{"n_head": 6, "vocab_size": 1024, "norm": "rmsnorm", "norm_place": "pre", "train_tokens": 150700000}
Each number is 500 + 25 x the weight over its row's rms, rounded and kept within 0 to 999. Layers, rows and columns count from 0. Numbers have three digits each. The size before them is the row's rms in percent of the matrix's.

# up: layer 9 MLP up, 512x192, rms 0.108, rows 9-94, columns 96-143
# down: layer 9 MLP down (transposed), 512x192, rms 0.026, rows 9-94, columns 96-143
# gate: layer 9 MLP gate, 512x192, rms 0.103, rows 10-94, columns 96-143
up9 106:531486493519500473509488477481492532467474489532475511513508545528499470501549475483509501501471460527473484484520498541525528485440524498490464
down9 103:508535497506496510497484495507500503494502475507500501498471511505481507540458500500424540534528495503512541496481452461538488500566540509483547
gate10 092:500453481497456493489482538461471496521520484518496536542539522487535499519474503486534502508530513506527445490538506500506520489559487508521487
up10 090:493521484514469515504507495522462527508512507526496509473485503477519525539490507548519440525467501493463494541521507456523517488475516470531521
down10 096:511474476476497500482493537473480480502445503476488451507478533486502479484532508504469519483537486503534522474519499534480527518526512499561483
gate11 099:486480540517510524495544488507502533530507437535557516450507491488460497479464497507476494511474546491505442515475527529511500478503512491498514
up11 099:487468500477499506490470522508508502494518505497468495476481502551495518524546501501530508500532506489492503502485491498498515492521572444526456
down11 102:485487515508514524487500505498471507484523499520498467504513493472490515487436497494498447483493522465513485470470499538503484470514509541478499
gate12 093:524561477467502504521485474504497485504497507537498513551441473476501467538494488524501534478486497545487530526500531497458511535507509497491513
up12 101:473483536443486486452500512491519501491508491510515503462490496519507503475495494493489482507478536453532492518502473509497522490478484519501534
down12 090:496509521483531472472454489498462530490469524514519524492475477559505484538484493511505478470537539457486481544486493527496520549480515505466527
gate13 102:491460489492512470483477534472540527497458496509484512519505431506481484488503503516512485522502496504505528516481516514491534462483525516501496
up13 108:520476494506480505530499516490514524532497499483485507484475511557500482506482528522499511503508545551522512481532451509513536515522519506444516
down13 094:518514463506506468489466480489547508494505494515486500526493517472562500538490490548515470474521515493544486507493505499470503514502478490487508
gate14 106:496544507516516483463498522499467531495567533500469460470493537517476554495463484504472517489486490457528516524488529521499529538524534469507480
up14 097:522505507517498511496539511504533536483504530548514530485504487524486551525494468536499515484519490499500505523494522526562517485487490493521469
down14 101:518475475481487511495457477506547497514532496441482492505501477465476498492462495474534522484461498512510500539512522465484528502507459531536516
gate15 108:525503483507556546474487524441509482469499518529484532480513516514498485523555531492516450506494488475483477491504504462529470514486492490506473
up15 113:518493526508528523525484515518472516490521469534519490518475515514482528497513497555525498512472477467464497532524460497525458482502541555531533
down15 099:472507482506523494520480502467511471489501506490499527513485516482535492509505547494481488519490495491465520511560459504516502475505468499507506
gate16 095:479519513516514552503508447490481467468488491538497509509478471517508493508477520520511552532514503491464524480505486508477518484476484461521491
up16 096:454491508535498446514488516521508554471496451497477480508491549480506516461493497489507521480501526496533489544538541509500491489460501525468506
down16 102:522492470496484499512452497480511472468503505475523522464478554514525495497517478515464505492490516510471471509487478515498480499532513480486471
gate17 099:468543463504507478527519508522512485508483522517500519500504471540518515528514515476531453523511483463554494546487485517486516485489517529477516
up17 108:485443511490486487498518487555468542513527491527526526507505475482503496508536448506538522485506480497514502549506497509495481499527500541509489
down17 100:483499458488483525454492478520513521520485533460541497484462537458446493542454507508497476494454487492507486486492513517516515551450500542513488
gate18 101:543493518489495480499468502514473481472497524506460501490546525488511549449510480488475502480488490527513512480525502492503574471517532503528527
up18 100:493515531519476526516462503471517502492487504511505475449501486508519485477449482532554513489514509434511482558470538512505437518495533513508530
down18 104:486503495534523506511549501473483509527485515484481518526485497472544439526505504490543493511499509491478504513519502489512487512513519463507496
gate19 107:550484466524465512531482462488489535507515546515501489523454475509468490532523521450506498513542547504467491526503519486484447469468476510505478
up19 107:542513457478538523499473527558534502464504497520523531524494496518478540513526542499460488557515538473454478495476494483504497526473536511504501
down19 098:530472497476522484477523483476525511493463478516496469503524447495484461508513517523491422500454490527461489474481498519530485448463507530469524
gate20 098:467526499490512486508479498513476471484488532517442533501484476478493513517514502472516503577517500486503542510523488492519536475514497510453503
up20 101:531534494487504474519462495502471518515519490525511552527531483454482485530500555481507517508501489492458530543524477478549482515546483541444499
down20 090:465528503474519506516517500502521500477491510514492506489536494505498469518537514501489439533513521485490460530500519466495486517468504436467496
gate21 101:480453511499483540494484511467495486479506551462515504533444505497454482484487505523461501449522516548490497478491531501514469495455503534508506
up21 104:487528491493503507478485497488523521508480511483470541454516545542532489539445535529493506484525507494478487443493481503537525511505491489546437
down21 101:456452501478517536506515498488506519524506511504472484437472537524511522540470463467520533494554489522461495528482497511495451516477435492502493
gate22 098:519523505472515492510492449518462530525521465519434495473496516526520498489472511468538480493494488519488482504473441529501505491541480477528474
up22 096:482485475494475481506473496488514536514510502499519456464500515530483505468458549501513460489454517474467488483536468477511514512530487493503469
down22 099:473522499456490489481484474499496479481455502471476550520529528514523491509547503499483557468475508471496525505466492540464470515498504473512477
gate23 098:496534499474480505545461483480505537499492489505487578462483516474496543476468518562535507501488468477499491490500504516459486471498490495514488
up23 095:460498489529507472484484462472465500463489491490491488506533519505501508475551494521495478525513466487478453514491524477532446532470489483503478
down23 094:515482559480515534507468495506523466472516508478539524500548471481543505463511522513487538484529471494481497485479518514534522488527482504486503
gate24 102:513508458474507476496489504510489497546431526510531528496472534490479531450486525499521474477482496494493461523522474458518453497521477460498486
up24 105:477523503473506515484519501516484521537468499477473473468517527503485493502467501503490487536462447529505506501527463506510456512498504478470488
down24 105:512522536496480468482472470481487519483454513469472520498489454489485476507477504481544485531508531476502493468450441515507539506501506501524498
gate25 103:506440483500469479482458504488458481488513578516503540448495480514512491536467505491509481535504492489490517494516495498474492507531503505463497
up25 104:529525538530515536522494470508517502510469469486502490485533497476562506506530524499520535474484489546521484470511519512509491478495485512548485
down25 104:494503509475502490530475560523471467476478539509499515484551487516504463474483499515462468522528497506508523489551512494505505522503449475519517
gate26 102:459494466447516481524483481544508497496484483528496523536466514451475522469535475534501520508519464504564465506528515496487527502540487506516540
up26 099:449502509491538491506492479524466507489500478502466482522483522450517455492500505492473497452482510514502509504509508480488535488540506487551489
down26 100:525489509486462480433511479532491495451501515516539497472487487521467526480525502462508483518524469517506483497453509521453534507479450489501506
gate27 101:470512534498479533492498480549465499462509474537472502467478521476486553512497530529464514503520532489499515520516485511492534504509513459531528
up27 096:481520507493506494515505499507490491557496454523509468560497473509478498504482536444534508541481476533531468480501483508511480489539513482461511
down27 099:520514455509529483509477463489467506452500488470502497519511530473471469462500491532511500460512473536474521483502540533487489496491513473494474
gate28 105:532547461522481542508464494525484515501510526483461510499516462511457506503491482469501490508500477524505490490487506510488531494451523491498490
up28 116:533486502502526460521508492491503497512527478490481497499490541473532495521498489468498462526482508527496508517492531485551461461546534489528499
down28 103:487521462487517510526480463452536445497548521537524514443502537512497499514537508463484517510542507523479504489521503504489512517508505507509502
gate29 099:513484499481498517459475459495480525508457503525469484544471512508509535555540480494490521482493471512497479555486492494503483497499504548522506
up29 107:501522472519522565496517535537500436474472495483523487494527505492507514494459503442519504516488520511454513511519435489498492496520526528514499
down29 100:461459507500524522509497468529488483486530512496479485466465473505499504592521518498528492530482471503525518510496504470500508500474449510498543
gate30 096:572486531464506502498579477515495457521495475554516499496505511552510493517512492482483507502497493520494456524501509487506496542514493528478480
up30 093:555452500482538563454504494478501453508548511540497487458527539524495517475520515455513549469522481544441510460499501495475500495459523488519547
down30 102:475525482521492486498468522521503494495472554507540522487457539446510519498491506496503485505516493465543499489479500505513533505555472504509475
gate31 104:500521507499453512521445496545467473557517530527529512514458476483497491488494467547512493493501502500512502515535452493504492514496456506487470
up31 097:508476541520461491534489514491489485495523471500509506485512513465444496518435490510490500512503488533469504511517467497514494507470490511540460
down31 101:487523475483486516487495519505505495515537483526538506491516543511499511441556547507512517489510521486507451497522517504496489472504504481483526
gate32 104:490492476506484500489507504511474487509512505570509516499507512469496427523506483505510490490552507495511443496517517494491498493493527506479545
up32 100:501519458527470490501485528482519457515487464478524470491500520511520443545520523496518490495510489512504445496499524481503525468485493483541505
down32 101:536516483465521482504520448540500472521512472478480519467514541482476492446541516478486485534485493508522466495526502518523540508479527499515486
gate33 107:479510495481505512488481487506486522536533502517488523492519526530500481505548534459508487496496491532507481482516567469544511490451476476484459
up33 110:463500504525492519454504507541474536448464523503455492508476496480528471473478486520491545519481479492494498492530458519513520474547479527485479
down33 106:489520521525523528511472476514502509499480445499538500522506554494482472512463493502532538501532480501491530458470516447514506505565505527533476
gate34 100:531517469467489506520520484483491463535490466511526537518537560499473520516519506488525494568487505481484510492463512501521490506465531523508539
up34 094:489457504498531534490459535512532484516484485495525493472500528475521499465465520461517493530523460469528500472485494527496478509527496450550490
down34 100:508522505525507474500528480522527460486510519506520508492508488514513525505484483496473485462518468471469506510473521485540500457513525517487467
gate35 105:481480508492489538482514481514461534521504471494528471488507490509483485510512514480574477526506522511509482506511484511484521497475472503510487
up35 100:479478480514511521464512521509523498530485500515471508505487528535492500497499546456496499510478481514509511504477511507459438492502530516487467
down35 106:523496445505475485504501531483480475489483514505518555495457519488480534524505465497515480493520512483494507481545522495494483514514491517522567
gate36 098:485528481482501473531477498536477502511532522519513509490526468504525479504490509514493504512492461476481520488510454543461515492497449473473418
up36 097:498482511496468549503494461520522513477508497513516498505503491493509514497525480486438454490468466494514531497531478548508498543499483486501477
down36 095:493499484470475455523512487491507525515536545499510476465495521502522509516510523495529512500480495485451508544504520496506501485493482504527463
gate37 100:469549454528442520523523573436489501477462496552461456516475475511478493514484500474511446500494536468505507500522498495523540450559462525527546
up37 094:524497456536482451502508475446525477559478490529540498513530479498481481527495496473469477545487530494486523527513508511533501463525468503533503
down37 095:496494500497485497499485501544488493486516505529520516522444512495530528491513458508507396475442497487476526506481472476498501512528471503484473
gate38 093:537479487535544480526480503521495460471496486512478480530489463532523447543421513492509554447519501556508482476518513487494483508527514537555499
up38 093:511446498468486489514543538500518478567478473548488493521467463522511520458471502494491525520503494528520487514505514508503470451509502509489505
down38 090:457499509499495482582427502530507466488474534506479509489526469510533464509492491518482531434531492482540499503505537496445483538565530495475510
gate39 098:502529509480493497525529494541479525486520543476493490562450516501512502485467499528477536484482518538445493498502495525506494473507485504537470
up39 100:462444506459489450493458527481499451536507527507472531512494479487504518526493510521551499507501484513447505500524548516493483466475509534488511
down39 108:525528543514483469503542468529516497456539495504477504528538493489517459446489486476520511531503502511482507488479484543499484492500475483496479
gate40 106:522522504459505508525538488478502507458495515453513508540502467543503472516479476482488455470468516479448472507474514477525500503492500536470561
up40 104:475480518483511497494508471503485473497513505538515471507533491508471500505516542498536470532559498496476501479459535518539475494500500522479494
down40 104:469508509516501484504523537502476487494490488536496544454513461452514547485519504492492521509511547505528533498513497510493536508451469461498507
gate41 098:491451485491522514514506533500460453480512497502508502500479503497503515505513537501504505510479469494501485490486519538514517472459502525461526
up41 096:554468466523502467522506492494479514526487514532522487510505479514505505441539471518529517518521511452457521462501499523514548487527451534530490
down41 098:548507493461510520513445482461498488486513466500504513488512509514486512509540517501442553496498500540530516501467495514471492510501520495511550
gate42 091:538546488509492500487511510510494475470504497513522519495523506528522483517461475463537494556507483517494499505432526499510527475490498485531520
up42 100:468458527514528474473504503498519492494493474534485480472530473517504548476535539501501538520454536483498459540533508538541514508520497487564507
down42 101:504512512474526545472507482542491530482496469511477466502489505493525497470492462473487489519502534474498444532530534482495573509469488517506522
gate43 090:522512502538521488508506533451528492542508531541500498503497526507523471488496448495516466465463542510497458488514505469478520525479504510551531
up43 083:467479479465535467526511483508487517484475488509494472498450507488517528500474526436461524550512526535548501521514512478475502454471480516555512
down43 090:515523485500487498497526432504506495535461484498485499502518498504484492511461509506530496471501449510482476475495504497476492518508521481497509
gate44 100:480507498470457514512515482533448481475463482507540480565497505498523520523499491474547466500495543495481503523508482483462512486511470504519465
up44 096:466489487516481490480515506465500512526489538526503496472481467497513501480492523512429551490520524498498502481522484553490491457492505472508501
down44 095:489574476519526521533467503498498484479472468493525465477506466517541431499500426523491485497485480512531451488457526481518487525518532509491513
gate45 096:529499517503532503481510506492483505536514539469500495567458444518489490500495491478464454532455498514508516500512487472504472488474472513514466
up45 095:490503543502495499495479528472520497476498497518481470491499489567480505507488507510520490525513529510524484528513505525508504489453493532475459
down45 099:556506486511531541517537495480519481475501498485529472527545488488468499507490484495455505459515516478505518467519513543526520549492519519535524
gate46 093:514480510463525532524486514498465499481545526542500506495497529543495497488466537469553499471509509490481484469490441469501470510507479456503490
up46 089:520516541533505522455504501510542530490490508487537495494511503458499472534537549505528489490508490465520497452500456532510512485486510488485527
down46 094:487463479482518494528507507510512475463554563482489531495491544515529477484482469532529476482490472513523515494508514464458477482480460508534477
gate47 098:503505470513563475485534499485467467505510537464558517498519488500487528507528507503485486475504517519481466486498461439521522468509535515565454
up47 103:538441498477516519519550542533512493477487511454513524483514495498506547502493467514496471491462509516479489509533453501499480503522499486488494
down47 101:508485496516529527489524505486474514529546479510517442531465506474452505517498506495516465478503498529516489480491483509466501511505534511539452
gate48 101:530456503508511522533513527468470492493492514511510500527501498519511516483483470487451497466514501431470507459558514498496439491516500531513510
up48 104:501498456492496548512507485454500460482494539511443503515514488505514487477470506488515517502509515505484490516502511541467514505458501513481521
down48 095:490509540522505464461492541519484537495486501493531481514506429503486505513475502503485472493491484501515491552491506504571497504484493449510516
gate49 106:489501433536513519500497497504500503474480500499481514517511484507509455441521480494474468532490499514485433471485492548470486513497545492462533
up49 103:508471493579510494532455532501462526456481496494491522518464497509502523507455524494479505557513465446515567499488509492473487501457514470486509
down49 098:524478454503497477495554494534497495489494512513516497535504492461514464481501524501444528512536532517530460511482542524530471491461530519480516
gate50 105:506549514495523520521510537516520478491467492536473512488482501479467537509499522475522479494466497455505493476492498532487515495522482515521478
up50 103:434486519460461535503508467476434515442507500469513499495500461506502526454474469485500450532499504469510518547449501509508526486547487518514489
down50 101:501507525544475460504482468469539528510487485562516504514501532507504518499518528513467544506487505491491512468517502520498518500483501475445499
gate51 100:492531453515481450482517478482531471501506484519538490497501503514455487480502510531518480488541493450525449506453530486500528531526511515502465
up51 113:511513553478564562482493466531502543478478537494502477486473483471532493512471495497469504501511467509507523478542515565506527479506518509452517
down51 090:544528509497521519544477489459474475465498505486495548517539498495543504517512501511487501455545508491492472502480511489524516464507513451516511
gate52 097:515489483527542486480519497502475497586503543478494498531458541493515467515529506517508509519461531517482480480469520526498531501450490518511492
up52 095:511463476509525485499504514497484493523473470509476506536496498519507443529529495472498506542414479517506499470520488489504487498464474504481490
down52 100:489547468499546539502509505499472489510493484535492540436533497480484531490486455510449508529511533469489478476500492492490557517533536511511513
gate53 100:555515521531519517504481519508524485505499571568468500501501524507514505537467522484510464538545501467525468549459481484483484493519463548490555
up53 094:511504500466493489514508501466486507509540485517488501485471524454475480536549498521508533526551517489501494527509542493450523505507519483509506
down53 094:465507533547500512467519533530512485506449510544492540483523481523484490516454515488509489471476480492523498438492485464508491535543477524497521
gate54 105:573457510513474489494485523526521499530495522522516510501509498452485499510520549477538538514499486511509533514508485480522472485470434492501516
up54 111:529506550474523488513470526519473510505542499483461518472510481485506523509519519511547481476505486480518497528498488481451530525534501461480505
down54 099:470518508476505491487499538506512490511465560473500497492477529549527527529485492520479531488534534490499511490552500513503474495505467511524504
gate55 105:486507521468493473460446518502508470456574500517499470511463493512490555490499505470491485566510505505516525489502502500459534489496469505514459
up55 110:520536489496469533499527502476480479528510518526499515505466459519487481562500528478501510551511514518476543528487517486451444498461485474534474
down55 105:491478516466473480473503527465504510522568520471434492532500537512546518490453518496490503500482526481493536522525493470508484506498500520483481
gate56 100:519493508519536504522453522444472493527484484520500496484557478486519488493517479490490511499488506508514470517514496469473487512499483501468513
up56 103:483496481511499469507513524529463522495512496496526490512506508525515523496465529506478501516529530494514538505489513491473476480490488498495483
down56 106:504488505495508524519481496496486548509496518529495468501473504476475483450496506499493472476498507495552514469456488567499489491525524487533509
gate57 106:495498474483497478481500520492477469477512512503490532488468501484437510487504552498504533492487498513492499514495516511516512538494470494507465
up57 102:500505515484499545516500487482518533482482492481490492508513504515537541470449467507450499492488530451479452493495532535458489469499490476473537
down57 111:503494491503478466473506523553523538497455469541475490527502524474523482500501452491482509479550504506509504487495489558539507498519509493485467
gate58 095:529513502524531524496489499516523514495484508513508501515498482476509553514484549447477483523469493496474480516471433538491521516481473522509497
up58 104:516492513495542522467517471499520519477478519529492458480505506523506519505496535473485498544535532471485504499488494541519542510496453516463511
down58 110:469467509504488459529498518477489488460530486510511500483480482508480520469487495487536470524505498473504486468505479515535506522491520485482499
gate59 104:521516489479499472524462526521522460486512508527456518484482501535518497523448506477534472519507499472526464486452504537503475519493468512498497
up59 097:492491508487506488504542493492483436483506533491496481525489530531481494583540494503478506529470479545526476501547459528463487488472502500479501
down59 101:453511528511498532496480504466557494498504499510497499534516461536489502463515521515504497475480481554499510476509491533490498492521442505532486
gate60 103:503445503470463516467489501495506513478460489489518528497494455511497494497467493450497475565512514458522507468437523501440483521484486503481487
up60 107:472542477529476480496521450480471541497486540452483543458455490522523489503513534506480501496517473475482481491461519503456449497520506479539513
down60 106:497480498514537473524519496434515549445476485496495504505539483477523564466509504521507486516510488477520517470507484478474479466492524511499494
gate61 098:485468517516501479439493499524450531535466517533496522509507478511513460477525543504555474517492484506504492503526515507501469469485520532483527
up61 101:511513468474502491504476506508508504476506476512498481522483499480487491504513471520453542519522530506527492504482457506495507481460513449478495
down61 092:496518484509530496498526490517476528510457457463494504480473526516464485550482493520485499503525497475540510464535547526456505465473483486547498
gate62 104:528478528475523515473475474492487501482502525516493501441463452515499490475492500497484464462496487472482490504449482464509524512449504518503474
up62 103:522473530497502500533487501489502500484469497496477500506509537507502526558508517508495513540491510508497475520488524509510464501488500520522485
down62 091:534485488527479490505460450529506458458503493503470486476492507522524484524488539558513569498453523474520494531518497472488472492529472528473529
gate63 102:488525484509514517460517494515479520513479461522563489440483475490491512502499518480533454509449503493504487522522484479521540477505491541482516
up63 106:526484523483476505522475496466519470496515517489486527561517491516486508520491503471489480500524476466447473488527515502504482442519485500471501
down63 101:483531461521571508455524540498499480488465534476498484462490511535492477520518486510489528469473480515504501534489489443526473507527515494477507
gate64 098:507518483512481540462475473502501523542481495527510528508455515474513472487480505483467507480447535534500510499475498522491558521492486460513503
up64 109:518517524539494543458502509523530524551487457527473500516492474446498489512497496516500485470443504539459507512455516476516478520546500481487501
down64 101:505496505510521491510488523498511474480486501510515443469505514519509490497511461544524482480498488493476523516530514515501506496521493499445498
gate65 101:485496514533487549446529529506470503496513542468460520491492517488501502502469506453514498494499492533464526481528487549490539492534472505535495
up65 103:502493476500442485463473521466501460476507464554487459513542497522531502487519471526536482527516484500536503507463514492507519499513508486492511
down65 099:511531551482502527490535458557505498473486519510466508473518505492457518495534532469500492511500470500581465497512533500483498465519497499488475
gate66 104:515504517529494511472471454521492492559510500541520495464466475516470495486538517529480494460511495517485495514466495516499488499499520488464553
up66 109:516473444491507485506450501507513504505494527514480491483474487521493497561550495435488511514506494471503495520500493518514465490452496489490522
down66 101:524478464510519488469454496520466473503557449490524541530546477530512510508534511542517495552502509505511495502464512487469519533517465492531543
gate67 099:476495520512494485490516530528500518492535524477476512510480498501479486546498512512460481542527516462505546528498452518482501464502509474472481
up67 108:499518481492475524543481516534523531491470490548488482474506486493525503463517526540437500511504506453546456552490476501517491515512497548527508
down67 114:487568487524540559484482489479503488489465502533489495528520511528503501529493485490525515470468471529473455507504519554512501511457489535517512
gate68 102:509524459484520504472516465534492532496476474517515492508472513509497498516519501452539503476506523548533498566466515463536555509532515481510490
up68 106:508433501525526509486510527443458531494489503519495507535522505515534519538551455458485491532503471472509490497523520475538527474525497499507484
down68 099:479545488489473494468524474520515468468483471461526470533468484496515493488475501490494478562479481444513503469448543490495481534470519475515470
gate69 097:462475443544490522487493512545504504482479530576473521464511482520428460454455509494494461514475508467483492498496462513461534480523503508506493
up69 099:517500498489477502490449465458538501521512494480502502488511518453522474515508508494490438511500482505458516461466463519519467505471495488460501
down69 100:490469502491466497480494474540526523489488468504484531526488485524452489513529531522487482482505458473501469473517464521524486453519486522500468
gate70 094:503489554504505486464486495478508466476502512546492517439501500543464478518521492501537530521494485503495494506485545499457495512496502494541490
up70 104:494500487507479506479505460508541517536494471517474502502512497474476471458500552512495497530447540482461456484497470500512516503504485520548440
down70 104:454436468486447522520482486551498506488495525534521495520498490494511527514502497520491465498544540507517523448497504490503468467482471515455508
gate71 096:495438514477529469492505485505477486529506526491519504484449503509541480507517476488482457495480537456547472540541447536496517465505464480477502
up71 095:430500495477479503511501504479491498543530498501486519493457499501517526516492512468505496503485496474500469517520495517503539450519465501529533
down71 102:490443528488503472517483486478508472536519494512544509503470474496502483535463477468519456471498488465495483520529498491483506499478531430524434
gate72 104:520485472467497533475508552530472468464494482519524528498461485501515468510500469513520482489457530426536476497481476500541486458514518503499452
up72 102:507504537484518497490523554500466525513544495491477535508492479509471468491518492453482492499481497509518493504513546476544505450534486495500573
down72 092:524523503488469493516483481518465519488546437464504498444505495538518493489479550523522505501464484533491532481471512540492499526448538502526544
gate73 090:510487474523507500479502469491518448488535514535548513482546501512470488518497517471501461491499493473494495528480462516504474502484540507534511
up73 092:524484516516515438551492477483513509516473466486483480532444478496530502480518492444523566489518504524482498473541498533495498539489514489530520
down73 102:489504495475465558482503475510477478473476520475512521459503529525520530506522515483523509502496499474489484481495494532491497486539529467484524
gate74 097:484461470528494480519511475481463513492513512550507491554510485500489527501491526497521512528475538496528540536487493470505495478540515489493500
up74 100:473510474487490524499510485463544504482504512530484509493525491492478496488529478531523507500535467474521488464483499477480508507492464513490501
down74 108:513511492510517527557473516531475521483472478502481453515471498558494471482499462518482472466472487490481487492487531514523493482497485507512477
gate75 100:509489506511473515501462531505478482494502464505508492500456477495488466494497495501520465483458522520484542471520533514514504464498530538477553
up75 098:489470512533483526517492502486517512486492495463496507486504513525552526518492490491519484520514482539459494518494531504490547481504504480482508
down75 096:534487509529499518521479502517511483488527481530513523455497571509521489502510494520527513497479481523523500474515536439563530527488527539519504
gate76 108:457469508516503501532486480503514503497488527538491491512492486459468528441493498483514507530503522499495528475496506544541530479481509501494489
up76 105:524526487469497470455514528510522559501512502503465485504497469491515511461514494503529481513520495518474512519535483505498505500482447530536512
down76 100:532487520549486537513563486504513456514497533510466463500498547499511499520512521488502532517515528492516514514499504475491481461559480548499438
gate77 107:511476541482481490507518445491482477501511524481510523498482496478478524484533479498494472468475498522536472517535558517468515476521461536520496
up77 104:527513464484524501539511510496515513481505507417526494484500538527510481507479514504501467526507493473494548545495530477446507488482476514499464
down77 099:492471520458500489511547511492476503500517481518483495505466512490470517504514475496470454478478519532507478515480540500480485529435477512474476
gate78 110:487528505487503566493533490500444481503510492495480523509475469541552475504521504502485461520516524511509474477509476496486565482487504471508527
up78 107:518437516498513511485441535535501523506475485512494498507500476470499494458455512484506428490473511472470568457504467490458461475487532493493513
down78 100:481523511567505494489530482533521497516562552523497471495546510475497529520519476501490474539509497484485478548488529513484503480493521495472533
gate79 106:538473515497490530499501517543521532472495474514514444462502484511506518513498522487575544486514532464504500500517528479492521502441521534528524
up79 106:501498502458535505521486468476496524452495524482547531482457507496521534506529497507532495471514501478512508561528515497475512522526517535493461
down79 100:503490496509488550523491514538511508502516508513464449487490526495489473514491531501497551492497505501482481479466460499479504524495512493507528
gate80 104:508482485547484517515467476483494468495510501520517562497503435486476502480459496509506526481505492466518473483445508489475516490526519463480503
up80 105:460519502489518488453529517524455493542491521471479546505518515470529486512546520548516522476486475496494525540525508499451493452486515504528544
down80 102:460448490480494515519456450523529510487498496488502492502497464492533501463504453495483518520549479498516504514447484468509496507494506485466516
gate81 102:475497441482518502489512483491505476515460532488458532526467467511457496515491488505502518519449471488503489524461532533479489439504503504498530
up81 100:485481474483490511529509496501532467497481479482471481531496499472491478538463475505524503483522500520485538517517526530495539528515528465483416
down81 099:506487505472532448519465534508484488488516509499465504453467480488488531519504505485478517507530481458490507498505475525447514497545471504476531
gate82 094:481471522526475517473438497492533514525492516518498525501458500483459508513515535496520513476472486518495493470492504536518510494496478476530510
up82 102:506546500486508539497504476512501475510456504486481478485476479495489493476503546552507494547478512501463493515479505545524493500459506495504532
down82 109:491477535550470485517479499502507503476480496519532504462485460502492451491479484534488505499515469513553492517491504543438480502502484472470519
gate83 104:526498499522510515487501509492484501496507496559502483504519508487503533506500463486496518494516503464520528544512471495524497540503466499510518
up83 100:500495514502484521457491496510481481515487475537483483466479476498515442498516532498553544533521486471477482453519491529494468526534455522506520
down83 092:481482466511505463567500500496534502527509499487456558457506464485496466496478495476471495495502516531454535552476529500559485499461446473468482
gate84 105:469506452510491509507508531490523510484559465539455491485504485482470527493508498502524530521518513501495519488509540477531509489484526531491483
up84 104:472414511515486480495458495466486514497516510463483500477479459491514502481494521526502448493504533527489505514527518504439519508510515473500519
down84 103:441500492494516505520504453446466513526512541504526454469526496486471497447532541497516473483466549424487462490482490494502464499467494531497498
gate85 100:499511470503485523475512500489521485523465557504464508468514463451497491452513488498523504511514524495533490474490495500471473482537468458527491
up85 101:507508500459498456492507530527493447572525469477524478522507489462470471519455526536467478495489539510469530485479510494489528467491525514467461
down85 095:507454527487502479524481483506490496492506470564489510490529539483528551515519482483508544497514523528484500499442492497503551482485504469495517
gate86 094:512519499496508505516498472462508471507522543498531505484492502511463529533542481485504521489499510547514491503498486549495522533483517535442486
up86 099:526539528511534484542499533516476521453473476513484496526507511495507459519505564501511499480479535423484485537481510530488426489540527509500492
down86 102:471487508479499499514487456531493526524481495544491455530438535492457506459516471505467503472493495560520501515526531524491483472505458484475523
gate87 098:510483518524523463484521490468524492463530525512481520507515542475506486539548480506500520501502539548531505509508521490507465481464520500551490
up87 098:509522531491528492476497493479481489527474524482465523516502518483536466470539482509516487520485540480493472507522498530466522491463533500511484
down87 098:511490475515491480526457512484491519476503438526498481514448481516518492494482485494526459502481516534508483502515475482466501527515467503534522
gate88 103:538487533477520465511480533488492503468492465554513486529506563517472554493489516529501483504407533495518549501455479518480491510461483482499497
up88 100:499512490530488478522443519464477513481530498518532508488494537447458514491499497578530496508472490511507482484439450509498517488503495505495476
down88 105:498543517528479513516513542486513542495481451494488522476526476508498494514486508509492490499500532529511477540485524519513474482500492452462524
gate89 097:501484502496528529481485510472529463499557488511534528484492495493505503521486493471457474488455461522497506508540463498502512492534456494520483
up89 112:504504523503499513492508529510472534511472508480515488540472445494487504472488500475564503499491483444517520492489501523489504487491498505511487
down89 100:479501483493536499488426500450479506464498498508494488491480494495472464513503506499507489505522511504499475563490487481461466483474463483502529
gate90 105:458477511487464495526472451494471488557521492477509472485494502495534504506501481482507492528498527533489489547471539510445518497483488523479506
up90 103:491520538541508499466491510533479495505475492530529496488492548514530499476507495446461496475477476491460501521479500488491492473501467496450514
down90 099:457502495542501507497502503494508517468495511521485461512490550479472473543508497537484485486490457463490517505493499510513514534465541499573473
gate91 102:529489493430466492522481500552490467528491497485513510503476457479495449491500469491520446509468510517471494522515544515516493515429487461506449
up91 101:493523489500471548498489489495499526459470540510484548526455524512483492477547558484509479488522488478544519466552499466492519504479509553495507
down91 095:495537525484510460523496484520504457460518537490491512475428501450490550548520495489483514507501525493486532513471513526506537526488518521525484
gate92 108:491538482534504503466508493520519505503521495530505521538513513505543506518490508526509493504481481490470527551515548550518525486471485447521492
up92 106:503469498473473527496483515502486478474475490482517491523518493505503491506500498516501490488486473468546483480474539496484480518501509508497566
down92 106:485534539489517478529503529466479509511466538503515493473531504496470529471542494527502515517495497510466463501487497495482494491473533459482459
gate93 095:508494520470483499488504491516513514471505485476506469508420471499503510477502506445531514465510490534509545518498509486466478545481511516462494
up93 093:469494492514525528508477571510487503525533520541503519518515537510527479480498513523489474488564496449514483455458480563541543506489509492531501
down93 096:474490508454478513485502443526489531457460485470482474496508473472529503501496485497513521479484467514472531486551551480506491506466491478470525
gate94 098:476552461517437518480523475504473512500472500509510512493495515493464508514491501481504505515551500503485487538486491500482493488488538473519490
up94 102:504492481538518490503533487506523509500491494482498501503515482497502511521482554484492488507530554504494500493404507518473512535474518496488477
down94 096:504471528497461496531475558466497503484485532505540527476497489501505513502473528481523489476462516528517468528463490479463493515472467521484500